config = dict(
    num_hidden_layers=13,
    hidden_size=128,
    num_attention_heads=4,
    num_key_value_heads=2,
    head_dim=32,
    intermediate_size=320,
    vocab_size=8192,
    hidden_act='swiglu',
    norm='rmsnorm',
    norm_place='pre',
    norm_eps=1e-06,
    positions='rope',
    rope_theta=6930.0,
    rope_fraction=1.0,
    qk_norm=False,
    attn_scale=0.177,
    bias='none',
    tie_word_embeddings=True,
    parallel_block=False,
    init='uniform',
    init_std_qkv=0.0221,
    init_std_o=0.00433,
    init_std_up=0.0221,
    init_std_down=0.00433,
    optimizer='ademamix',
    learning_rate=0.000608,
    lr_mult_o=0.699,
    beta1=0.9,
    lr_head=0.00428,
    warmup_steps=506,
    schedule='wsd',
    decay_fraction=0.522,
    decay_shape='linear',
    final_lr_fraction=0.0,
    batch_tokens=[16384, 32768, 65536, 131072],
    max_seq_len=256,
    doc_mask=False,
    train_tokens=248700000,
    max_steps=4252,
    dataset='wikipedia_en',
)
Each number is 50 + 15 x the weight over its row's rms, rounded and kept within 0 to 99. Layers, rows and columns count from 0. The size before them is the row's rms in percent of the matrix's.

# layer 4 attention value, 64x128, rms 0.0823, rows 41-49, columns 0-127
115:60 65 52 32 43 56 45 57 52 48 53 55 64 38 50 55 47 30 64 33 41 51 65 74 50 33 48 52 66 66 46 40 81 47 53 67 48 42 58 73 66 38 44 66 02 40 71 60 68 51 44 46 66 21 54 39 39 51 39 50 58 46 29 76 27 50 44 20 43 08 42 45 45 59 35 32 44 66 80 71 25 59 54 36 68 53 47 60 54 48 46 58 47 69 54 21 44 51 26 64 39 50 63 64 32 52 63 37 34 56 47 92 05 46 42 59 36 58 41 44 48 72 42 29 34 49 56 43
123:65 39 58 57 56 68 52 28 72 34 25 62 54 56 48 73 37 42 35 57 77 66 63 35 49 67 55 53 51 45 53 42 51 51 56 56 31 41 44 78 29 63 73 19 52 99 64 47 52 47 50 44 51 55 68 41 29 37 59 51 54 36 39 47 52 60 65 24 59 13 50 53 36 40 74 58 31 58 48 41 36 48 54 52 66 64 64 64 42 31 52 44 78 59 64 46 42 33 36 23 52 37 58 29 52 60 33 63 68 82 46 39 44 46 27 65 44 50 29 73 19 44 44 52 43 76 41 83
125:62 52 43 44 65 50 36 60 64 30 68 38 55 54 62 65 54 51 77 44 59 59 23 56 49 45 50 32 43 35 68 59 53 43 62 65 41 42 40 31 25 73 42 27 66 42 53 32 34 32 51 58 63 49 43 38 50 77 39 42 21 46 70 24 70 75 48 31 27 79 54 47 49 76 29 38 55 45 63 61 41 52 34 45 63 52 78 56 50 73 40 75 45 54 52 22 56 67 83 71 42 59 24 28 86 67 61 46 52 66 40 52 45 35 54 49 74 65 83 31 37 53 33 58 41 57 54 65
122:23 36 39 53 48 48 45 93 36 48 48 29 62 38 51 73 66 25 41 65 57 64 50 95 48 46 39 52 55 42 66 56 50 58 22 59 17 43 50 67 62 71 47 50 75 64 65 62 55 52 40 47 55 47 52 69 46 69 59 47 49 45 29 55 60 37 12 27 30 38 49 66 49 52 59 58 64 60 42 67 42 29 36 58 59 41 23 61 62 47 30 39 66 46 24 27 52 54 30 72 16 52 61 67 70 41 29 43 59 48 70 40 49 50 78 23 48 62 35 46 44 61 45 33 36 55 52 72
121:49 52 45 60 29 56 69 61 41 76 68 29 51 45 51 90 65 27 61 50 48 23 36 59 49 56 61 47 72 59 40 47 54 62 46 39 65 64 41 41 45 78 49 55 30 55 64 60 60 30 45 74 36 75 54 27 40 66 43 40 71 42 30 55 65 23 50 21 15 53 65 39 40 44 65 66 42 58 43 73 47 60 83 54 61 44 40 42 36 44 69 62 36 70 49 64 73 38 62 70 48 76 74 35 48 62 44 63 41 35 29 44 51 63 40 31 78 41 59 72 77 35 46 50 76 66 50 48
123:31 38 76 16 59 32 58 48 72 50 41 69 52 56 52 25 40 39 47 36 49 40 63 51 54 66 78 32 62 65 25 58 31 44 39 42 32 48 44 65 65 11 58 25 70 33 44 54 39 40 51 71 66 57 90 62 34 34 63 49 55 36 48 66 48 45 53 10 59 42 51 33 50 58 38 59 46 29 69 37 53 42 44 48 80 29 42 72 49 47 57 45 36 53 49 68 50 52 16 71 18 66 36 55 45 43 50 52 58 60 16 51 43 45 43 45 68 48 28 55 57 28 48 60 68 63 33 62
109:32 31 67 44 53 22 51 18 45 64 91 42 53 38 63 59 53 64 61 43 49 40 34 16 49 27 90 52 24 55 60 19 59 56 49 33 56 65 67 58 40 33 52 50 25 43 64 46 42 59 37 42 47 21 35 67 28 57 54 54 53 48 56 43 49 58 73 43 38 92 43 33 45 37 55 79 75 52 50 30 47 46 53 59 44 37 61 16 34 43 30 38 66 36 40 61 66 62 52 41 48 57 57 43 50 36 43 48 70 40 51 41 72 65 11 44 47 48 39 28 51 65 49 69 59 43 41 49
119:47 56 37 49 56 66 58 62 51 35 48 72 28 49 36 39 33 51 45 54 45 50 23 47 53 59 58 65 55 50 28 42 37 46 49 64 34 27 34 68 33 38 65 67 51 75 22 54 65 67 62 45 87 63 53 57 23 48 32 22 63 43 54 65 29 58 20 58 71 48 40 37 61 53 68 69 58 42 33 52 21 31 64 67 47 47 67 41 49 71 87 46 56 34 35 59 55 53 68 52 56 53 24 65 51 52 51 29 81 71 67 59 34 31 28 87 39 67 43 56 62 52 58 59 46 80 46 33
115:30 63 58 25 61 51 37 31 54 71 57 57 74 50 60 37 47 21 35 54 41 48 55 41 52 54 50 46 40 33 13 35 45 50 15 40 35 41 50 55 58 59 47 39 50 57 23 59 49 41 61 41 40 70 51 44 52 44 44 44 54 53 80 71 78 34 49 29 69 17 44 52 43 26 51 43 50 71 44 55 57 55 62 64 43 60 80 68 41 65 49 47 63 68 25 24 62 42 36 31 50 37 44 47 95 43 71 57 45 57 20 56 44 81 82 71 20 56 62 34 61 60 51 36 54 51 47 34
# layer 4 attention output (transposed), 128x128, rms 0.0682, rows 73-81,105-112, columns 0-127
138:57 64 72 37 53 50 64 68 54 47 75 52 72 30 44 56 46 24 58 22 44 39 63 68 64 55 46 51 68 67 54 46 79 64 61 44 55 29 50 57 71 40 49 57 19 46 48 39 64 55 20 39 68 24 60 29 52 61 51 54 62 66 27 66 31 61 20 56 35 10 33 38 44 71 40 65 56 61 59 57 22 65 43 49 89 39 37 49 60 42 37 37 55 67 47 23 46 52 43 61 49 58 75 89 39 38 59 29 48 43 64 80 23 43 50 50 43 65 56 38 51 58 44 63 52 55 51 39
143:51 68 69 49 53 55 57 33 71 36 47 58 62 55 44 73 22 43 44 59 53 68 64 43 11 62 70 48 47 53 52 43 55 51 71 52 30 43 42 66 41 62 63 37 46 95 78 32 48 48 56 60 38 64 49 35 36 39 54 37 65 35 56 54 45 66 53 32 56 22 48 58 22 49 63 67 21 62 54 36 40 35 53 71 67 64 59 48 46 28 63 37 77 60 71 34 36 43 38 29 50 22 52 35 45 57 28 43 59 77 48 36 39 45 34 55 36 58 25 75 15 36 48 49 59 80 44 71
141:70 56 43 56 72 53 24 58 56 38 61 47 51 57 69 58 59 62 77 34 53 65 26 46 40 38 65 34 29 51 49 57 59 41 76 47 58 25 37 28 24 55 31 16 76 43 52 42 27 31 45 44 64 71 50 42 54 76 54 43 14 40 65 43 66 66 52 40 33 68 43 44 53 82 37 63 56 51 51 49 43 59 35 54 59 50 68 56 42 76 32 59 42 55 62 23 65 62 61 76 50 54 19 39 80 81 67 37 59 62 36 48 48 51 41 54 63 60 77 28 47 32 42 54 30 44 63 75
148:31 42 34 54 45 54 52 84 28 45 59 39 53 44 53 72 78 23 41 65 50 70 52 75 27 42 54 59 52 52 78 56 50 56 06 45 41 45 67 58 56 56 44 47 66 55 68 56 43 52 43 55 46 50 56 62 53 75 37 36 52 44 30 56 56 47 10 29 47 57 35 59 58 50 65 64 55 62 39 64 47 09 35 68 54 35 40 48 66 49 35 56 52 49 28 43 51 56 37 87 08 33 56 76 65 38 24 61 48 44 62 39 47 30 79 24 60 48 30 32 43 59 43 54 40 57 60 64
154:59 53 41 60 16 69 64 59 48 73 68 38 55 39 53 80 67 37 65 32 54 36 31 63 69 39 61 47 49 37 43 47 33 61 46 48 60 56 37 33 48 57 43 54 29 65 46 48 54 42 36 52 40 60 67 41 37 58 35 27 67 26 21 54 66 12 54 33 34 61 71 40 35 57 77 66 39 51 44 65 50 59 69 41 56 47 49 42 32 32 82 54 48 78 29 47 79 41 60 70 51 75 78 33 43 73 43 70 49 28 40 43 42 50 33 37 67 37 61 78 81 42 49 40 76 56 47 52
146:43 37 67 16 72 37 57 42 60 50 35 62 63 73 44 13 48 34 48 33 45 42 56 43 49 56 65 38 49 43 39 58 41 46 45 52 48 58 55 65 68 22 68 16 64 40 44 49 33 42 62 68 59 70 87 50 22 46 63 39 64 29 45 48 54 46 46 03 64 45 39 24 59 66 35 56 54 42 61 44 55 41 41 39 89 28 47 72 37 41 56 62 34 37 38 59 66 54 23 65 17 73 46 69 38 51 57 46 53 56 23 49 41 47 51 67 57 38 35 52 56 55 53 71 76 47 44 70
123:36 52 70 38 61 40 40 34 44 63 81 43 49 51 49 78 47 75 49 28 47 56 34 18 53 36 78 64 36 53 48 13 48 55 50 22 66 54 61 61 42 45 64 71 43 39 71 24 53 57 27 54 43 11 39 70 40 47 58 64 48 51 58 48 54 62 90 47 40 72 33 32 45 33 45 79 77 43 59 49 44 58 58 55 46 28 54 35 20 46 32 60 56 54 35 69 64 62 53 52 54 63 38 35 57 30 52 49 65 31 18 44 72 41 16 46 66 49 41 50 44 60 33 43 55 37 43 42
148:57 47 41 60 83 59 50 54 48 34 53 57 38 37 29 44 53 35 44 69 41 47 39 55 71 57 41 54 40 33 29 37 43 47 34 61 45 23 39 77 26 39 58 69 50 80 25 66 74 79 84 66 73 46 65 58 13 48 30 30 61 31 48 60 39 52 27 53 50 49 43 34 64 55 68 63 58 45 47 42 21 41 38 61 46 66 72 32 52 75 73 43 48 36 39 52 56 56 62 58 51 44 17 70 42 58 51 56 63 75 52 68 39 43 29 71 38 67 34 35 62 43 56 66 42 72 34 35
121:42 70 60 29 68 50 30 43 54 76 54 51 80 68 65 47 66 23 33 47 44 32 60 47 81 41 50 49 52 61 31 45 48 52 30 40 54 50 65 46 58 68 48 35 56 60 23 46 53 44 58 39 61 64 61 52 52 47 42 51 57 81 78 62 75 24 42 34 77 28 55 42 31 32 55 37 49 75 50 45 61 71 62 68 39 54 70 54 53 63 51 52 74 74 35 22 54 16 41 34 50 31 46 48 75 43 62 69 43 61 42 54 43 69 90 47 36 46 45 21 56 72 51 18 45 52 55 39
090:69 65 60 24 25 50 57 53 51 37 73 51 80 37 43 58 43 38 63 37 60 38 51 69 18 50 40 46 55 65 42 43 66 36 57 42 35 43 51 55 67 45 28 39 12 52 63 51 65 47 17 34 78 29 39 26 34 34 37 41 56 57 59 64 36 43 28 42 39 22 27 50 48 70 47 47 34 64 49 56 35 56 49 29 51 47 56 61 49 50 27 43 27 78 57 19 55 42 24 36 38 42 84 71 41 67 65 28 31 45 38 83 24 52 48 48 57 68 40 52 52 62 56 46 40 40 62 42
093:42 48 57 59 55 65 32 33 60 30 52 54 42 59 56 59 30 54 28 52 60 63 69 50 00 65 76 51 55 52 44 49 43 47 49 60 29 42 49 80 32 65 79 32 40 85 60 31 37 55 58 61 41 65 82 34 20 40 47 58 42 37 45 50 57 61 59 35 59 15 63 66 27 47 60 74 39 49 54 51 27 37 46 75 53 85 54 55 40 31 56 47 85 64 67 43 43 48 52 25 32 35 59 50 67 31 33 47 69 62 51 47 47 52 43 57 41 60 30 65 23 31 42 53 55 55 46 64
094:66 42 27 66 66 35 36 64 49 41 63 40 48 46 67 67 51 52 73 47 58 58 36 59 20 29 52 33 33 26 44 56 42 41 73 56 47 45 38 25 33 58 38 15 67 50 54 51 46 40 53 50 66 54 40 42 50 75 51 35 04 52 69 37 68 66 62 29 32 45 49 57 42 91 11 42 46 48 45 60 38 40 26 51 60 57 66 51 58 72 23 58 37 65 58 40 70 67 86 50 56 57 43 24 77 63 60 38 55 65 41 43 50 36 60 56 52 62 79 32 55 44 50 65 37 49 45 61
094:35 50 20 46 54 58 48 77 31 30 37 44 63 41 49 82 70 35 44 69 64 67 62 82 13 38 57 63 50 44 75 55 43 55 21 57 41 61 53 68 38 70 40 41 50 67 61 55 49 55 43 48 55 49 53 58 53 66 38 38 54 45 45 60 62 45 12 31 38 49 43 50 43 54 51 69 53 55 36 65 48 12 58 75 50 55 27 39 67 58 30 45 56 33 35 31 40 45 45 73 00 38 63 70 56 43 27 53 54 52 53 43 51 44 85 26 59 54 39 27 42 56 39 65 43 43 36 65
100:51 56 53 44 22 46 67 61 48 70 73 42 70 39 36 75 67 39 60 49 44 23 34 60 52 40 60 43 51 56 36 44 42 83 41 50 72 64 28 33 49 63 56 47 46 68 47 51 51 32 37 39 17 59 61 49 43 66 47 39 73 42 23 51 53 25 69 46 42 55 59 40 20 42 65 86 36 35 42 74 44 76 69 61 63 44 33 36 49 37 81 45 46 67 43 58 71 38 45 84 62 70 82 32 48 67 45 70 61 29 38 39 47 45 26 46 61 44 53 69 66 41 58 36 78 41 50 41
105:35 40 63 12 71 35 53 37 70 55 30 70 51 61 56 26 47 38 43 31 40 37 52 47 36 62 70 50 53 44 38 56 47 40 33 42 53 66 46 64 73 20 60 22 52 48 55 51 44 39 63 77 50 62 86 53 27 39 63 42 49 44 34 54 57 51 47 00 65 44 52 19 42 55 38 42 52 47 51 39 63 58 48 31 71 30 44 69 50 47 56 50 28 42 51 49 62 48 27 51 14 81 39 75 40 59 64 37 67 64 19 57 31 47 32 57 58 48 30 58 44 45 41 73 71 62 35 58
094:52 35 69 33 46 31 64 17 51 61 61 44 42 30 54 70 39 66 52 48 56 55 35 31 40 39 99 36 36 39 53 19 55 45 34 59 60 64 62 48 36 45 40 60 37 31 62 37 51 57 26 51 36 12 48 77 28 62 57 54 32 46 58 56 56 57 80 43 54 66 38 33 29 28 43 50 73 48 52 46 58 34 53 62 40 33 48 28 36 58 40 39 77 34 47 68 64 44 55 45 61 80 41 29 47 43 38 44 58 40 37 48 58 51 00 43 43 43 29 43 43 54 58 49 64 54 18 42
104:41 49 47 58 86 59 43 64 50 49 51 61 38 53 24 33 36 30 44 51 54 60 36 56 98 50 54 58 30 30 39 33 40 46 51 53 37 24 52 81 34 39 48 60 54 69 30 57 67 58 95 55 90 46 62 46 24 45 53 35 73 36 48 62 34 53 16 51 57 59 45 45 75 67 73 65 60 55 67 42 32 38 57 62 36 51 67 43 33 62 71 35 72 35 39 47 50 51 60 53 60 51 10 61 54 48 59 50 71 66 51 62 53 57 33 76 54 58 38 52 59 41 54 59 56 67 49 33